Weights of a small GPT-style language model, trained from scratch on English Wikipedia.
Size: width 512, 4 heads of 128.
Training: a variant of Muon for these matrices, 457M tokens, 3486 steps.
Each number is 500 + 25 x the weight over its row's rms, rounded and kept within 0 to 999. Layers, rows and columns count from 0. Numbers have three digits each. The size before them is the row's rms in percent of the matrix's.

# layer 6 attention query, 512x512, rms 0.0302, rows 0-106, columns 320-383
082:527504491512502483502483526499480475504459475511543497478514515504480505498471523480471516521531536480514483499458518498488508502558562480548490502518451480467493490505508473483509494478548494
078:500463497521515519499440466499464534508557491538493520499550538489499532472484472530498516502514528509475499491515514464484487477519508455525474485515520497462503487465493512462462541462504525
071:526472495520489507454521549493500526488542496550528525458520486500533498497512500519481491519499469515486512478511503484485489484477517483459511480515535525535506489495501491508527481486468482
070:503502505511512483529503519513493495512505473516484506505514491453509471498474518499502501542504461476485505522501494461532492469502493492510487469507473489492518527501492516522487493492479467
077:470480486528467503532531502492459523521492487501508514448495455487484551527441511485461462506540454486480501501497486490498483483510522499528480494536527488491507492490506506500483498515502536
075:540504500479520481484492487514501570502553523534501547499517463515477450503489524541528520488477532538501516498497527498558485485459451469462480478517492514513486491502521516518506524527487508
081:533496492504472448493479491512490471514513519530493467476525509514487459534519493462485483519534461484467483459453484445480517463492537462506502515503502492488526525522506491534501507456480520
073:522506484483457485497492505519509511496447474499472471513520518507517467487501530494506493524546509486462521468480523504558493488509518476560500463549456471492473480524504531506520518452504510
076:541497504512496520531503516484484461545483524512473517480467491532488481506472525469474482457518511488501512476437480509465494502493507524518497494494509523482489480517475522486537475496504498
076:506478506540494463483484469524474495520495525520492506524529510499470452502536519515459502536495513533471511480503480502472487450485549505497545519467497503524510507538528498510512518507497552
079:543481497525451513546515533470514496477535512463492482483462470479489487481497511490487433457490494530502529464488467498502473497532525523535515489533504470487528510512448488495472476488463529
081:536504501489479497530509513480521490513480455525516481498502492534525466524474517519499459499491470478492489505477516503514466479490473490522545463524507526497475435518512497487508510473500527
076:466499513516536534516480503515515482492501511509526499486517511476490568494454480520517519534492499500515473493501502520498506507503474515526523416504527460489552491504484504474488473493525487
076:445501465488480484507490502524487501491486547472529554519504464475489526526526502507553499471535549508508532524478497529491478504482475522513500510485506505506537496535495469473490467523475492
087:539492532469449492540459500502503525527534538522491431499522510489479520509470473469470475515542471537439526493465488461508517463499516510460487484527501489480512490525506543558462537480504464
086:496509496518475487499497456487508491473479493497520460504492526497511534494477514490482517534489497500546497481521527544540488542516507497529510439539518501495526461505486538507482503484543538
076:518517472556541521521539496502506473502529501520541478523459534504508509494498479483556512543467464491512533521491506520486501532487521502518523485452503484483489490497437538475474510496496501
083:494516484522462484489565509519497506557511493550512484484515501518512539529479479460539493459500501462437460518466479492458494500511491472533466506513518500522504458488539516451468484471509484
086:496496474492463463488463507462518479530548509477499469519510501496491471509506543534478482563496483484473475491468467498493516503537578478503520496470468488515471494484517501525505489513505524
085:468514534450500494493517456514535500463503467487504497484485517487534517466479487529460535517524504468548522479525491504495513508522527505509529463509524497520497503526494482499463496505515532
087:524501452522489496490478495496498506530495470489504504445517510465493488521490508456519485483519468452457492470490443517491517516531499510514483510526469453497512474517474507472511500443497525
093:469486464477494487452491503462483544471493460451482523474499456459517458483513538512508521480484520507505497484487479500526468484445529502488486535498500500518508573497542463527512507528476518
089:482497500524508498517514454541514535465477452504520557503507509503530507545500496499490487539513512476499471448437541527505488466491504482494495458535503496494488465488513515467531488528451442
093:523499523484473508469494517523504486556527493479512504482498441482507524526457493508503488505483496488463479507467540497459457479482491488498457542522454519506513484488505492452546480463490510
088:476466502457478511479508513487472508491530499493491541553463489528493463537491525475524486480524508484469481465498530477498525498486532460500481510485449514500496520484467490524520480485497502
093:539515499527533531532511501491543522530505464498510487479481508560498490496494503535475539498523496483540467468495430482466508490514526521517499478511508505505515515512507500496436498502519447
104:475492523490448478463487509492540503553535514505543502478507488514535481482472480501427511515477506502452511539508504483490518498511497458491497513464452495493487492485528492486539486477494498
087:526462463465538499518463456467481495494493493508523509478475521492514488517523520506505515560549499485466523525477518471457494497507482561511530504481553457508505516521461508509472500518527510
096:491474475510499523507522549523473508520462542493484529485494507497517503477518504502481469477536522506508517540496509499529503482454483484504501513469494503475477518490513500494501534512465471
086:503475472513526534526486522507484504537547503468527496524542508526514472518498532510462531518499525528490453479530483507522523487475497508475510487527481531485495495518493491524496491519520518
090:544506459520486477523512514444512505474524512504492451500463492496530484515508485493505494532481484510500515513477495516475495462481484481494495526552489511515500491492503513489514443496515525
093:536508508515522534490497507541472492490522518512459509476496528506514537487483490519494476487495515492527494513503465542486516549527493477516513486510455505516487518502508472458485522533528466
086:528500483536490520506545489522528500501476564528487453511521494521479541493523510481529475466463504487490518510513485469530508536485503521513469511519505505498469495472538505444512505501508512
096:519516513459463541486503536522465524559514514495505525495515511529489531494517479527451514517474472515433457514513508466490488494508475465529478583481493519485525504491515490501536507474481505
090:449487499503489504480484496526498515484487514490466525474528518481516481529489532515526506433514556465517515484507515512531487501464530510460515516507541500550476536505517522487521545511509525
089:475486509518487511491489477503497473538501522537515521530555494506517502472506518480496511491436451496488525519496460504487503511480508517490498532511483535455523442518483534511526531482505527
085:509452466467544502514514527563507481481479531515484510475493493495477512516479486489440501458580512461511473534461513464484490513523500463485479513511516518479481469488480463466483459509507498
084:486501459526463494479448487509499481519497478527473528512504527508480511493500506513524512531555542503492501507497449488500491537486518492496561530458521430510491480489516465479475518490481486
082:510472525501511512469565500523489525472468503477482498500484496462479551520512541511497472460527497508500516529455499528486513509488528482485498502543472469540503542540486491493505486507488520
083:489543487530503459496489547512490506525523512556462489526511504477485483481512494505511486492526502539486502495507482568541494476489497487521486522504462468540497511489514464451532494486507484
090:494509560522452519468519475555489479482466505548491527499513492501473551504478523465476471483513507485468485531511494492487491466525518539487474514495497547514490529483485525465501484497481556
095:512510543487499558541489494482547495523493512467499484489501446488476510522561504505478494551497502515523466494495537496484525503479463528469510512521502495507531477470493482499489471480503444
080:485505453485466483524518498473448523479468522493476472482490523488483443525530507492533496484511518519511531469478518501518491491508508511531507530480515505494538501473462470472507503508495443
090:531493535463507518500488497485514505547536533504541498548535491519501520475487511486454533532462457539482469474507566496486533501510470514485473474490480508535494478525474535482517547473496504
090:538469507478510500506501471488527503498471487480549556425450477495521516501496492529498489483505439465482518504499488460500470487496457501500507495528520502486486480509502514505485490533518522
088:471520517512530481452567538496493479498540501477493487512494494520481487508437478505498494469542509484496518509509495525502524481523546521492513484520504459474494524518475466513504497524508515
091:530461463488459467475527495476499464498533525470522533547503482484459506513495478522524516518497495518516480481517456468487505467503563483487464491479505479440493557514513480507503531497460496
091:492514465448541496576520511526496521537462496457493500536493509551558452473521488477461501502494467513484512470482525494470514518516448480482494526479494491502488480491483535504504489511512499
089:454494520474500470534515553509508465477490496505516531489509514504454513500458454503475499498534488501459469471538490500475453481488551524484502485487524487458494531500507499509458497471459473
086:538475475531476492519507540472513525496504547533495525511536507531494504484514478508517538487482474513501499520517439512544531503493523523506495495487477504507495512469497486490501541494523492
079:495519469487495481483471449511458507519473508520496518432528484498471499493483496485497467462530557519525508510475481509499497554562522489499480482498500491495511546517511496490492435516492526
081:510513472520445482478516498521519488483491496474502521468482547487539444481511486510486452452482535535529543531490487500540476527528520459521508514461549498490508556495528473492532491467521503
083:499509539480494507475499500517482526537503520522478477445503468518512498439498465468504446473513438485475559487517486541464560522534444468494492482504558500508463525517497458489527469501500557
089:510504475506484490499474525494505510489481493522566495493501539527481495526524453501529469516547489476493485554485531488482526472507539536472510504515503475526508549507489493509465460509539486
081:531508508494500473571469500500530531465471478493471499528535525507526524511487504484512509524495486531510498516447484512506492494486473502508556508501471465498534502510497527548444502467534521
085:471436471515458508528546509490473539523495459497493496509513518511511512521511515476507497437511507501532548497510490507523503517560532469503460488463513461478514541502455479515507538519485507
084:506472526499527554512499466506475527474514499435513464485483521480523518481551545499480497509527502532523520524478494406465519493538528486495531490488480536458462526529524542480523485497485436
081:515528482509508512491482458505501475486495489471494561512519500470564544495505535490528472513505495504520499491465523487491526524537500473499489476475521511479501513523501495485489476547486480
081:465539479550515526471479466481534528513532489469482477494548481471551491485506479525485508528471503510526508504524438523480519476530516501477500468532521476504527480481540505509501525489501505
087:502448507541489491537515517507459527495506500532498507524487513492528514493524511509575435486510487443485491516433524510479474504523555506497527513531525510483528487499474466467480526465466509
088:512467506496457476490550479506482495476481482517505506484482478520499487528493503526488497492502472486467512469520500502540534503510499454483484518485512493474495487497485494513487526460482473
083:468527462464499475508524483512473527569484473516507500495509449509464494486512519513546547530490433545513463481526503511454521478470484527500454508532528513526546489525455493514492537531541522
084:517496490509497498533489494501472514513484513533498462463507471468521491479503509499490488509473502502499515495527472461517477460511458547510470529510475528474491466471483495504459516491493503
081:480509513515500515508504521504508581464485433474517489444516517510486479507502521490488495509468502493502472503523468513477522550535535515465472485532479499522462469525501463520515521459497479
081:479476510512468519441525467488522479541533497468495490549480514482470488506491506493497505539478538531495512518515483531488509490499519454524487483518519471500476485500500453451520510496492486
082:501504500512463465534495529491470471471474517461513507502476503539517536499490513465503500494536526511472489494461572480503484499494531494494480502431469506468522508453487453465497472477409490
083:538507496493488529496512480534504492476506539481499524506559507560544471501491521519518465518506468455507473502503452498436474529516515517475470499497474464482531513457484523506467455521501502
083:491543528472481480468520518462469532470527501511519514488513558526527477505438466511478537521476494519504478527558463497482463471469449500513475514504509510494505548532433494512469497492508495
076:509460519538454518429488484467469522519531475556486462485494473489469453489504551488538495508528511484497465458494507505538505505553515490520476487526476513503487530510524422563506537519498471
081:470470517479538535555497422533509455518483456485511554525528536512485475487563494490435534507500461514492534523483549493500540517531444524507495505503499496488502466526510482501512466504525447
078:504498472517500508518489499545517528511513504540488505533551502499495498469549482460490499527520498515511465531487493514506519471490510527503492468494509499505510494496464525485472517514484496
088:489515480479443534469531474481530474518492493535463491475474521521482463512480513495489477498504483482503470479526475503505504474506518495485517514486428547487520501481450503520480461485517496
081:498498514536486495481526510538567508498499518541535488528496548518513492490524482509543531499474476492514505490501515530522456482525497468506516529511546502475479495473511479476523479494453528
086:516480474494511512557507472487506468506523533510543526482497475553494465530492477514528462486509518499473470521449506535526503488522469513492486485516520516492527457485457519519531453490481529
079:483467490432513472525500483512502540524477490505505475498525551518507549508534506515527526523497480488533518501509491471465521492494449475509506507496510470461515471538514490496523452504484550
073:501491542467466479487538480497481519519501498486462483498509491489527492492530503498482488478502517464526517449443533507486494471502448481466484476475506472506512530520484488481497501548460516
089:514472488488473481448456478521514501469517499463484508504508472486480525518493509456491481537505521508465519529498491477498525495505514485497526481512527491536528489492497439483535505474479506
080:474500550546475486457488461508526503491496522475482516490499433481541518519513490514541496458492504548495468506504452512486472473494530509509460484503445535498506516517509490510507471457493520
091:511482478541522517517501541558518519484470526468506520490549474508486517495487479523462482522497526512510476464480491519526513530512504526523506482488494512560489495496500476483487538529521480
081:513501538487498501507478516484476518514496499489536490501496496507550541458501468497479477516510490518527493471450497538491489500510510490501505516489504506481490513486465551559535511477473518
081:493481506521514520466479488508504486472473477499495503515485535493528552490529491514474505501507470469512474494481527497472428465489465498531484521497480534510445493525480497528485458476529498
083:500490498454492503498495523489527517502501518515425509522456452500525501508493527486486503456475524511532532483492476508534493486492486501496525516509490463433505533491517518507448499473484525
082:540466476458494526475475455558481511510468470480537472501566515505456548491488480494524506468515515515536510518541504497532493487509488520490482502541514530546480488522545518514500542498464463
084:529462523484505463532487502515513535495488482508523522529506506481467538530546471420501571512491464545508510516525481514506513511519462508516512500482550521513469480512507514497520490535496474
081:528502543552517491512542523508560540502468486474540503524484485470513481498487482503521474527489507497502473509441514507469544489495515506495521497525482518473502518494517462510485481521540480
076:520563518450487507484511458484479549458495522526508479488554500504492477501500529554536520484513494458511450505514527456469481508514462475493470495482509459456505512488508510502527513522483532
083:536472505502520499447502495504500513508499537487537507450497537462532552476473538504546495469502513528534538500495467476556545545512499518528508473475511505487550514500458486513493497528484524
083:465489467503506493477548503527575536479505523485506499508528508458532493506511531486500464437512510532510438489501459518547493511462505509490503512467518489454471513511472500544508510515535487
082:534488515507466523508512528490548530506524509507487445513550454488494539489523479515518518534525518503475491493509478490537531490474473502465511518517508502502527516497516520503509519489489503
092:525518492481467526551495575489525491471519467478553461531485509479494516489508487534499494560462497568475507489531496460525496508534507515469501499526495527507497480511523496467522481508501525
084:482507574465472524432518522506470486516508498499538495454497468506492548494461453476477509487527528505516487524539539527500496501493512534491512538493524488528474484524466508467551479510493524
087:519468457487531504490483548504500490483482476475530462485467488497470422493477465492506493459524533490484496475503501530525497477489514462485479520555513529499457480477509511501512556470489490
079:483471508464535497493476527512504496525519502473502516503539524452486530502478516502498502516555558501524482468508483515506533515486523491488524521498537521531490479525470483517539503498457530
085:522519541471485515476480479484479484548490482510517491506455511521490487510458514459503475519514503463493512497446535506458473490495497507472486532477481492534470526509510559484513471520504506
078:521494480530497530552521528528514443471500488494515524499546497499504531482488534479493491518475482479481515524472506501554479496530494533518467528546466491475490497493510458517493515483467524
084:520505514508517528533485500518549504537535498554511481532509514497517510487510503494497484493501494520507511531456560498547474519535504521520528533503489510459510517493477529490478485482507511
081:507483450514520523482503540547515457448486545524501525482531514502484479536501511489456482506496517491483517512473511494498492497498523497508486515479486520472489509496521475492530460479521482
085:512492526506512493519501459509492534460495483487499451467507544472509502484461492503513518464502503498511482530512462543490461497460479559474531491536538504499505512487527532488551493474480527
085:550472478458476494525479509507497532494532533508452474542527488481529553567512457481536490506501499507470496466517465505491519514502512501517515505439454531544544509504462512491466509482479494
082:504519543530469513510500518496489483489517487524500438501480484486528491497533515468459484511481540527517502490458517496490526489551509444477481501519495512502468499508493474497525513486484473
085:489470490470465459498474487489469495522498509500478465495504522488487512491454579534457474477496517520532464499537522509499454464525481492512513528472539505515488470506489503520465483434444504
084:507460479461493468463538482474526473469466510519495521507479510490487481502493495549520478470463467464522497470517522501520525525499577472546467474490498516477495474537521450494458464519487493
086:506462497464486470503483488488485444497459479538496481506495489506477515494511479511504492483484491471457472475485501504503514501514552524497514524435479514496504526491493505497517524497494526
083:464503499485499488538490534487458450504489464467455510534463470482529506493502521498452516543505537483483493485472506515532462495501495507498526515546485465514474543493508516521504515503505507
088:505555518524529477540459489487499481501519485518539533459470505502515477497519530485495532544474525531486489508483541465493490497512501557492511509545471486516496497521527534513493505540544494
079:517497498582471477532489484505504497474511470460485450538489509525524508473473519484492481573486549555540485528537528541502479487487486487505482518498468471526477517531538511472498541461529523
089:456492492466499464484517530530497498455489490486472484514500487481496474492482501491509478506522498516474490470496453525508501466489463504493512460460538515483508510496451486486530507514511533
# layer 6 attention key, 512x512, rms 0.0302, rows 0-106, columns 320-383
089:511484494476534510497478498526481509541527521472534459516486489485464495449472513540488520519473520480499509532531505505534524515479463467503512473504521483519505516494570495519450518532460489
077:486513512541503496527509482465513472489486520510500515536491508495508488542532513436502530526545499525517484520524482507489527477467462489490521452476500486441494554494475527496507476486466518
074:525506520520501508512464510516517529462503469571518483544494473537514460488499521501502553510555520482517482530547476511494503490493473507521510501480506503484465532478534490549468492515499531
072:515534488482489461468479505514547494496518472554466551470468458502454492474517527487495472512527465510551513479498523483512483484487528506491519532509525517481498491531454460511559494479492530
085:533474482439519506485460472464504497529478534468513496512502512493495527504470519460512499491557528485507497518520509486510504501461480511535513472470487465487483488486528511474479495501506521
080:484554532478465481509475507493530530478535511484540456455485494476501509477494473483526482519510504478524497487481498528474502495522536482492453515487522506509534533481450520503524468521521513
084:500483495486493478492441491514532494449526477529526525522494488489495465507485549512534537498539513476549526517480488470465507470472446477490511512502559523527452527507524489556507484521477494
070:540491522498501447499502535476516504448513481540510508460474518544519482486528502489535442498500515468537505496474513473471458496482479486516495498514472520476496539527489484531471497513543539
078:517478502513493538547560508477512537525474491483475486520487540522482525499496486496511517489494504501497506519454498448492498509524500500522456428504458483484507524509465522499434490484489535
084:513520524529469506501519490474528469503589509503566480469508495488481518509496475506513465513505488499525523505488492523500459492529529480486482513546517539506514519513432485479512468490480472
080:471493526526519483499544523488492507473509518543514497523415461557524499454495496533530512510519485465493518504536498490520466487503512513519502468504490552509504514486459482510505474509530537
083:508509538487481498521480524480488530523523514458477500477522491501444529477465495484533481464518506523480507518479474489508480514475515493542500480486484504520519508505485485460473492520465488
089:527508489509490506478514460496491478504426513546488498499495506475490467502506513467514471468478518520494470524472495501547520527485508505522489497519483518505495510522545494497478510510527488
081:494504535512484545533524504501486514488491512470466492483487498489449553520540483492518487521508510549507486480481470496473481501491514502526471496540477474505545469480517494486469454519503484
088:513529492500492501479485532498553524470536494534514537479500507479516489489491490508470499514533509492507545469491471470508474475497465520499499513462530575496523499507505473483514481506463523
092:514524532506474503484515480484485455541478535501483479513500476451536524490490486505477466525483501503480520522537443476557470505520557473530495483509487471496562462491509497492478497475466507
087:505442519485479462491489505516461517529466478491511481477472530506496513493499533494495483521444489512426513502522486500499472517489531489488523467499553489503487503521492497482508520476500502
082:504482526448529458489487507508443492505511495488460545469506515490505502503475530529483486481554517567462482493475521506525462525465493512534512517503521451540503499499508525528493494482516492
088:465484456511495465477503542498522497472553494544478541509528485516497479504461494468485528481482497549501492493480466479546490488491506519481484500471512486514494507510482522504533544490525496
108:495488478487488458500477478498477511513490499490462512515551532477524514487499509474506512494522541507477480489484474491528530541511518491523511508510530483517490530512517493518511532491480508
091:522473505506514481526556519511523480533510490515503480529527487482495549483473491481502506478512491509504529513498501480522486508519538476542494498518535487461569480510483483481488464488534488
091:454524505516538504524515497484463530491527506522493520538530484545526501529533516493514523532506480509504512477475505491457567498484477518469486518506476475519477521478492536554514522557571525
101:507483489506488491480452500476511487493490475496534465539519501507455459492458513500513524483483513484505481488519529515477512537513548498468532498472515505495492496487425508480536490516509502
094:493495511506508510472524499474497526429498523549486547505453508511489488507554498542547449505471471523488473483490531503528485509505471525495507499460465532494520535488509497490486531477481508
093:486442472517506482435464508490503513513539511495474546487490480521501524512502500511517504467465548497522512547514472503511445500474520519504522521499502504532487526511478497482512536535483500
099:506526471472487474501485464489491544493478522534494486498551500487515499516476501507509495484479537545485522517482458513527526525536529468514492516521482501529526462502542490493540502474482517
112:520470461521515506526476526502547508471490506533474520454552498510476512540507473496494472506511502508517509489483496449507523506497484526491519492480528485521502520496515488483508529520556518
086:454516521519481503532536523490515492526505517486498472547476538499525506509508543469475461461529525535513522509545480483500534486516523487523528502485540494470506475486479478500491458510474499
105:519482501514529481495496487514555502503514501554532503498518477520519468528499503468528537506538501486514534494478555511460503485513510506465494524476523574482503490498492532478545481500546515
088:515527522522463460508546523489489512490497524459511517472507489489527480530505473510495481516519508515482481528497503479474476510502541504474502492456468505481492528506460512454537519466514460
099:514499472444466479518489510471474529496484488500509550489538540502522486547485514495483487487516514517457496487500500490519482535525498558550510501521544513536492471499492486509501511423478480
087:468509486513524514516522468506492487537480474497479485502489464486502462511471510476459533570503532465511504475522480504500482524509498521546488485560455515465488468485519494542504508548513468
089:556472490487475515529507483459508458510500463487550479435427475506523491540488477501489514490514448469528519514514521480503536506536519491504525539515450494495493473485507499490503520480502469
101:519517487546521532508557494506523535513465535519478483504473502511541509525485451490521465524575502501529505480492474510470535485501503542514509456477491524501509489490492517492516508495556498
093:493500496522485516511533492474495489454503494509504500488445505486485502481515505478504493504474468499503502509498519485478491504524544512510485487483453531488474489503462480484487472505481467
086:488485483521503463464541520495470488455499490498483504477484508507519499502513499544486494513496483512503521490494520506516487478473514552528472510462504500504501500469491499448501509487528489
089:501514517503524514527467489488483492471496516502516472486511486521481440446510480466493525515536459497532533476531455520495512515483489495507515508492533490509506497470500501544528516515516534
090:459475512500535525525502445491485445503488488509485520512479502508490496487544503487498529481452534501488504513550500492491490509485516486498521513508497497501475496474488469533496505505498458
087:508498482497540522530460484484517494480502532484507452467525487483516476505529475484524516494541472487507523498471520479500511507476467488460493502463484529493512496512452534518472505515521520
087:521523502502512550551464535514538506463485448477524479511502470516528510513536469489524502502507477475500474561534554506498506461515513496480480471509502552501477511496493495530485471509511516
087:480498510515498507467568466506488495506453486520480492461529507493527516493508498513506542511530490526550497489504490510495510490463535558528517450484513494542501525483479533451473515481523512
098:536488467492512490494474477502506527495457532505502487497527500495509536465521507520530476550500486512497495492488435511508485546498523484491480472504516451503508491508494475543521503476482465
086:518459489515508540499486497528496500536479523504507512552503522495485525503510512490547542495510532506487440483471512484477503507497521512517488529502467512493503510523473496494535481498502477
091:494537492502537462480511523526495509454521537511498524532498454498508466520500508481464542502529476507485477471477457479525521493471510475469448513518502495495527505519522553503496532461502515
092:505523517528508459453481517483522473578495519476537502529511537497468491454464545478494485470460487532482496482517498496527504503486452474516516490497495534477500534495525492496529546497487494
085:515496530519501525478387486514509540475511466470446501468470494457508479470548518497516528468450548511493534527502514508484502501486471523496511501494462509529496459512528499469518498509479511
090:475536509495522504488497495522503499514526461500503497491471495493516492538504504543472508500484512500552468491490507479503471492443485528483503481420505503526481496520478528481482489529544503
096:510426513481513498465493496450531499463522509515503512537449499475531524526479508486511533477493528532484542547518482485537479482512516495514521488494488490533517457478507495502521458470487493
091:483445481550518510509499474482515517454534436477511478491476553458491510514508526447536513458493557474514507543467550509537516498492473499486534478481500498475481475526513474466516504490489477
083:517523479475521505534525513506467466522446465488543482493538488484503560483495491519458482501547540493480459497467535473496529495472480515513495507497459457471490498488485505516548515518481480
082:514503488516536492541482506492510444564466503534532537499475486513532516523548467525528506471475520512515532518516471486521523451496508498511487530472456449500501487488491535512463513467505501
084:506467531483473474517512471471518530517519479519497466439485551508528528487530493534515473488533496484548478500506521463526533480500456525452497523530511533490428454516502499553511477540486517
089:537485539516507506498485533501511500501569467542526540486469500501505464476485482506503489517550521522514486518533525480504496502552498528466483535527475538500499488496506497480520522553459534
091:449532544490464511492516472513523518492479468480471502520519481496527497484465508488556506500484516502499502538486493508556504466512477481460480526504452477501469452503487480512492490550467484
084:496480503510455498523531525489494471517515490493533505522496423507471487501458498535512495459525501481513468489534546508537466498483503460527523519476503478497498521538496462515500473521500442
087:454494456480501527483476501533537478479495480519460509490466473503471452549490471521532537492536475494517496509489532514482516501490514497468482490495439494502501484489470549503492473507517510
089:502487452471513461495463487492483495524492536544485471513503501539474497531485483486540474529436503483476527492494506458459516478461532535503471484482495499511503503496437510479479482508496524
082:480485527523442494501485487502481476491542493506498503490476483499464511504522509486544507540461457532476515520533491484483489479470509518519478463433540547557463478508459489510493510477499547
084:497514504527470518476487523472489474457492541445523452476457509494488510523511495516468465541499437489470480479497529526484488516494533503523508481472521515538472532518505498477536499546487501
088:453543527505467523481455511512534532505527440504476532506457476496485491534502478496529519555493479510505522475484513546501489508498495497476516550474498546513540493471467498516506440539478538
086:500527490511501509539503499503536522495495467477522521542494509490480489515480473470491524540567439532479492501480473524484520491506490521480535472478482572482531496524515519515495485503495493
088:459482527539468551486474520498492481489484518462471491494540534506487469511503490464484468535505512513498507529526492536484467515496427463519515520524515477496490499503523510497501486535530515
085:536520476481477513515493527520545479505569515479470529481541485507509523493462516521516507450509505479528455466499511472508525544470521511457528501514530503521471505470517482490488533504511508
082:487481463523506472496513475507511529531513498530459482462516467449528491506474503536519460496516528516476512523480528481505496505512541505505513535475525533467528508486486503502525504476451541
083:492506498526517505545482485516501483494516500529487495511548456497508499507531479492516496485479456500538506511471505502484499508535508505530485481448542504519492519490488508456455477520512497
085:465470495421483483513474458516520517512485529521490513508529502466467470518571494503498530482532496516507488460452483498483540488480467479495515495521514489482466483541518503518488501501550484
088:474540502558490506476509497511526445486495519491489509553435485500461523517536501513530474501510502486509523515503492506465504496494498507461574511471474474531476491495482486505525519534487534
087:504522494500519526519486501510499518561504457476493535488517494509488526514480531487501502481533508510482470497471499464521526472514478495497518506525501469491540466486526527525504490488515518
078:419486484481541489536471514499542505488492483503465550493532519479486482498523497542516536512537528513473471497499524517510491509484489497530469552484514512534487483461533532498461510499526533
085:542445486482445478489472484458454493506473508489492481542495515480461528474506534514537474496492511512518490498495481512520500508486550458526471492527506518492492465501494495533510516523452524
081:487520538512480500506523518469503487480517525462542500459490481550546473460471473492465472468530513525487473526466501507500444481496501503466482511495488486503502502483454530499495464482461493
087:459498505539491480468545540542512451463475479504478501506479543503475497538539505501503503518496536494509469527512475525458495485485483520462522516488525521532511470473524500508516511493523536
084:510508506504477477545482493505476498497450528510510496490489467500498532502509469483475490526503473525473507503544507520510482496505503528488518521484496521537505499491486501515554532515475495
084:478509492508480494490498519525516489438531446501516456474497515503462512493506500487449535474505483495497519536480504480496477475518523506509471515537483457506478488484505494492529527463520494
081:508512507534480536502488524487502468592468524498500487489496516486469483504521494511448473489515534488464479498535503555512489490459464496496522505479491451537529537487447474494535482520499538
080:509455504475541521496477456482495490500502504522513522508467491499466500510527493535527541527517465518497492479516519482492504508481484545512508498516479498510549534501509501494499464496496539
092:473532516491535513503491454456549520493482503498523568499459507509537464529491465517477466499526513486506510508485491516481490524514487535469504500507484513514492526529513513454467472487491491
084:487490475501531511526498514536521464495484524505488511447510591547477490475527488524439456527535496479541484517502511452489511525507471537507526520538493528513494524485521548516505514502561497
091:498513485517486534458479489496525522471514545469533481498462539492555490491495449507483487535531485489517517539501505498456520488499504507496535503476465523508512515506535480439484511505492508
083:466491478473477515552501492501502476489534489517535504498516479478481488521480506499489500501468490483472484526531487469537516450513488484478472503517459503504448464499516516555505508499497497
084:535518489521459501508486466510489462523485503494474491515526485480453464501433497507513503562457516470516494492530476527504472502501514504555497476452477508560553478465487481522482508527512508
086:480476479479470524480501471521508478538531480520482510494535505506458498504503491542488474504504504510484562500458534488516541541569499501485471488465486513489486485496492502470539504519526484
087:526520519550518507507496469459495514496515530532528473522511476440530495493504511458456501502472478491489536514505499539517525521508473500510482447485515498477529503482514525479493492447535466
088:445497491474530531503515465466451526490513486531508491514533469518587486495469500493498487496535492506481526535514526509513525496500510521523457457504519474483515499528480490474464499491461514
084:460518458483461483462489499508414444486505485504533519461481537515511497484503531478520484495484459518491509449520449489503508469505484500454488490486502539467525462513522487532490464459470504
082:489522483525555496504500472506491510522482475502480495555517523493476508476475550515534549423515538517504520501483499479541517462466487522506520510491535481497501464502484506490463467501541529
084:510525520464493489522493496506514503514496486512493496550521455484548508510505462522477483512526522484499507472516477504463507530509522501504475472488535578502489497498472508524497480562504461
091:526519487490526513518481546550485487499471503482484476569475482527533529514460517475490505502520528448486521492545524506460500497502488479513505469502476519531497479509476506510527470507499500
084:518523498501504533511513509543471509481499471544519545511506524522489519489467505496474455501506493501502525527494479494485505504465505538496502452511542492521513492541490466502495527527523452
091:484523509477487493513497473513506488476473507489475484453480504484557539514530479533460520519546458502509491507478487494492475500492469488516501500523535490499481491495505507471510552489529513
087:509536488572500521523510471502518514481518476512506528504470458493485495496554515454466477462515485514526475514497467537495485492472501505471500464530552510487518519489510497474499504483519507
084:487487512535533494508509481479492543480517554475535526523493501510496474515489505511529485551482526479496513494503542545456464533485476491509511507488491494483531545464532512493521484475496523
080:507470518527443512561503521475470526529514505554503473478518509533540476517484476546515463430479511483502486519537462532479486504468483446516459487516494473510527490527496514531477493483485425
089:513500548494506491463520505510511501509516457463470519527476508476495478432536507500526527519473464516510499489500505474534454464512503439509513485479505479501483477467460487522458476474525522
081:463467481452490463513554517523518513487484516490486470509499495458496487513478511471520485469542485557494504493458484454510515474503495478528552481492534519489480502500474497502498553536478481
082:530482464443512489491477485521509530530502510492510517499533491520534496493494501502518514489481530490509514481494447497531493521519543470473530464506504539499483514488538477501504495514531465
081:521494500499535468529550489488530481477414529506471497509504495513524475488521474514489483506488470484511497465460486475470501504522518482500539512502494469492525542509458483439494564504488470
091:525494522535502510502492506457508512505543479507524488480499462509535508497466500503477488499469475496481490486458520467511505524553520528501495504498477523471511494478459495492502496493464544
088:495497467478537521534520492488518493493495486502520508499516514483505538499489486499515506505492500475488499558491529482520484540492462484518495484506492520518449524511446507485491514484508484
080:531490524469556474502505450482500457446506506483488524500456513513456504514508493525519491531489489454478456526516474497487436499521457499491551517534498457500504536506484506466534507527504501
090:524519500555501495512475475495543483471516490514473520563546485435484536513463494517514551480484530474491502510518463475492521497478451508518486490498516514444535490502493497502475476539497513
085:488526534506504486479509497464482509495453488443501531480500520498474450504502489487500526514515491501514546506481513505484482500454490532509505490539520491520492510512513513477570486482483504
085:479486501497520474475484476496545533503515473506477520514500502484469479500496492495515501505508517521537533478488485501532470497500535520524464478516523457499513527494506503505486471469490475
086:518507516468477480484515482528514477528515492476492528479464497484514511462485523519535521505507543490456504505524455483514511488513489493536468511507443463488491521470515459505512513496476516
090:483494491497448468508507504523468482492485531506461488467496483474473557517490510523530503464496477546491474484510470489527510519475548448498488530501518522516503524475524469491489539480497470
080:503512509471488494515468479480497474525526517503494513493499469519478493525483487499519540519553483487494512547499510503472482458472520516503522461476568498512518507458555474494505477492484537
095:555466533502526523527515485548522540529494481455494545473518551498500538517506478506513544445496531527507464499501494522524498486488460542526461482525479522517490506526546486480471460500507507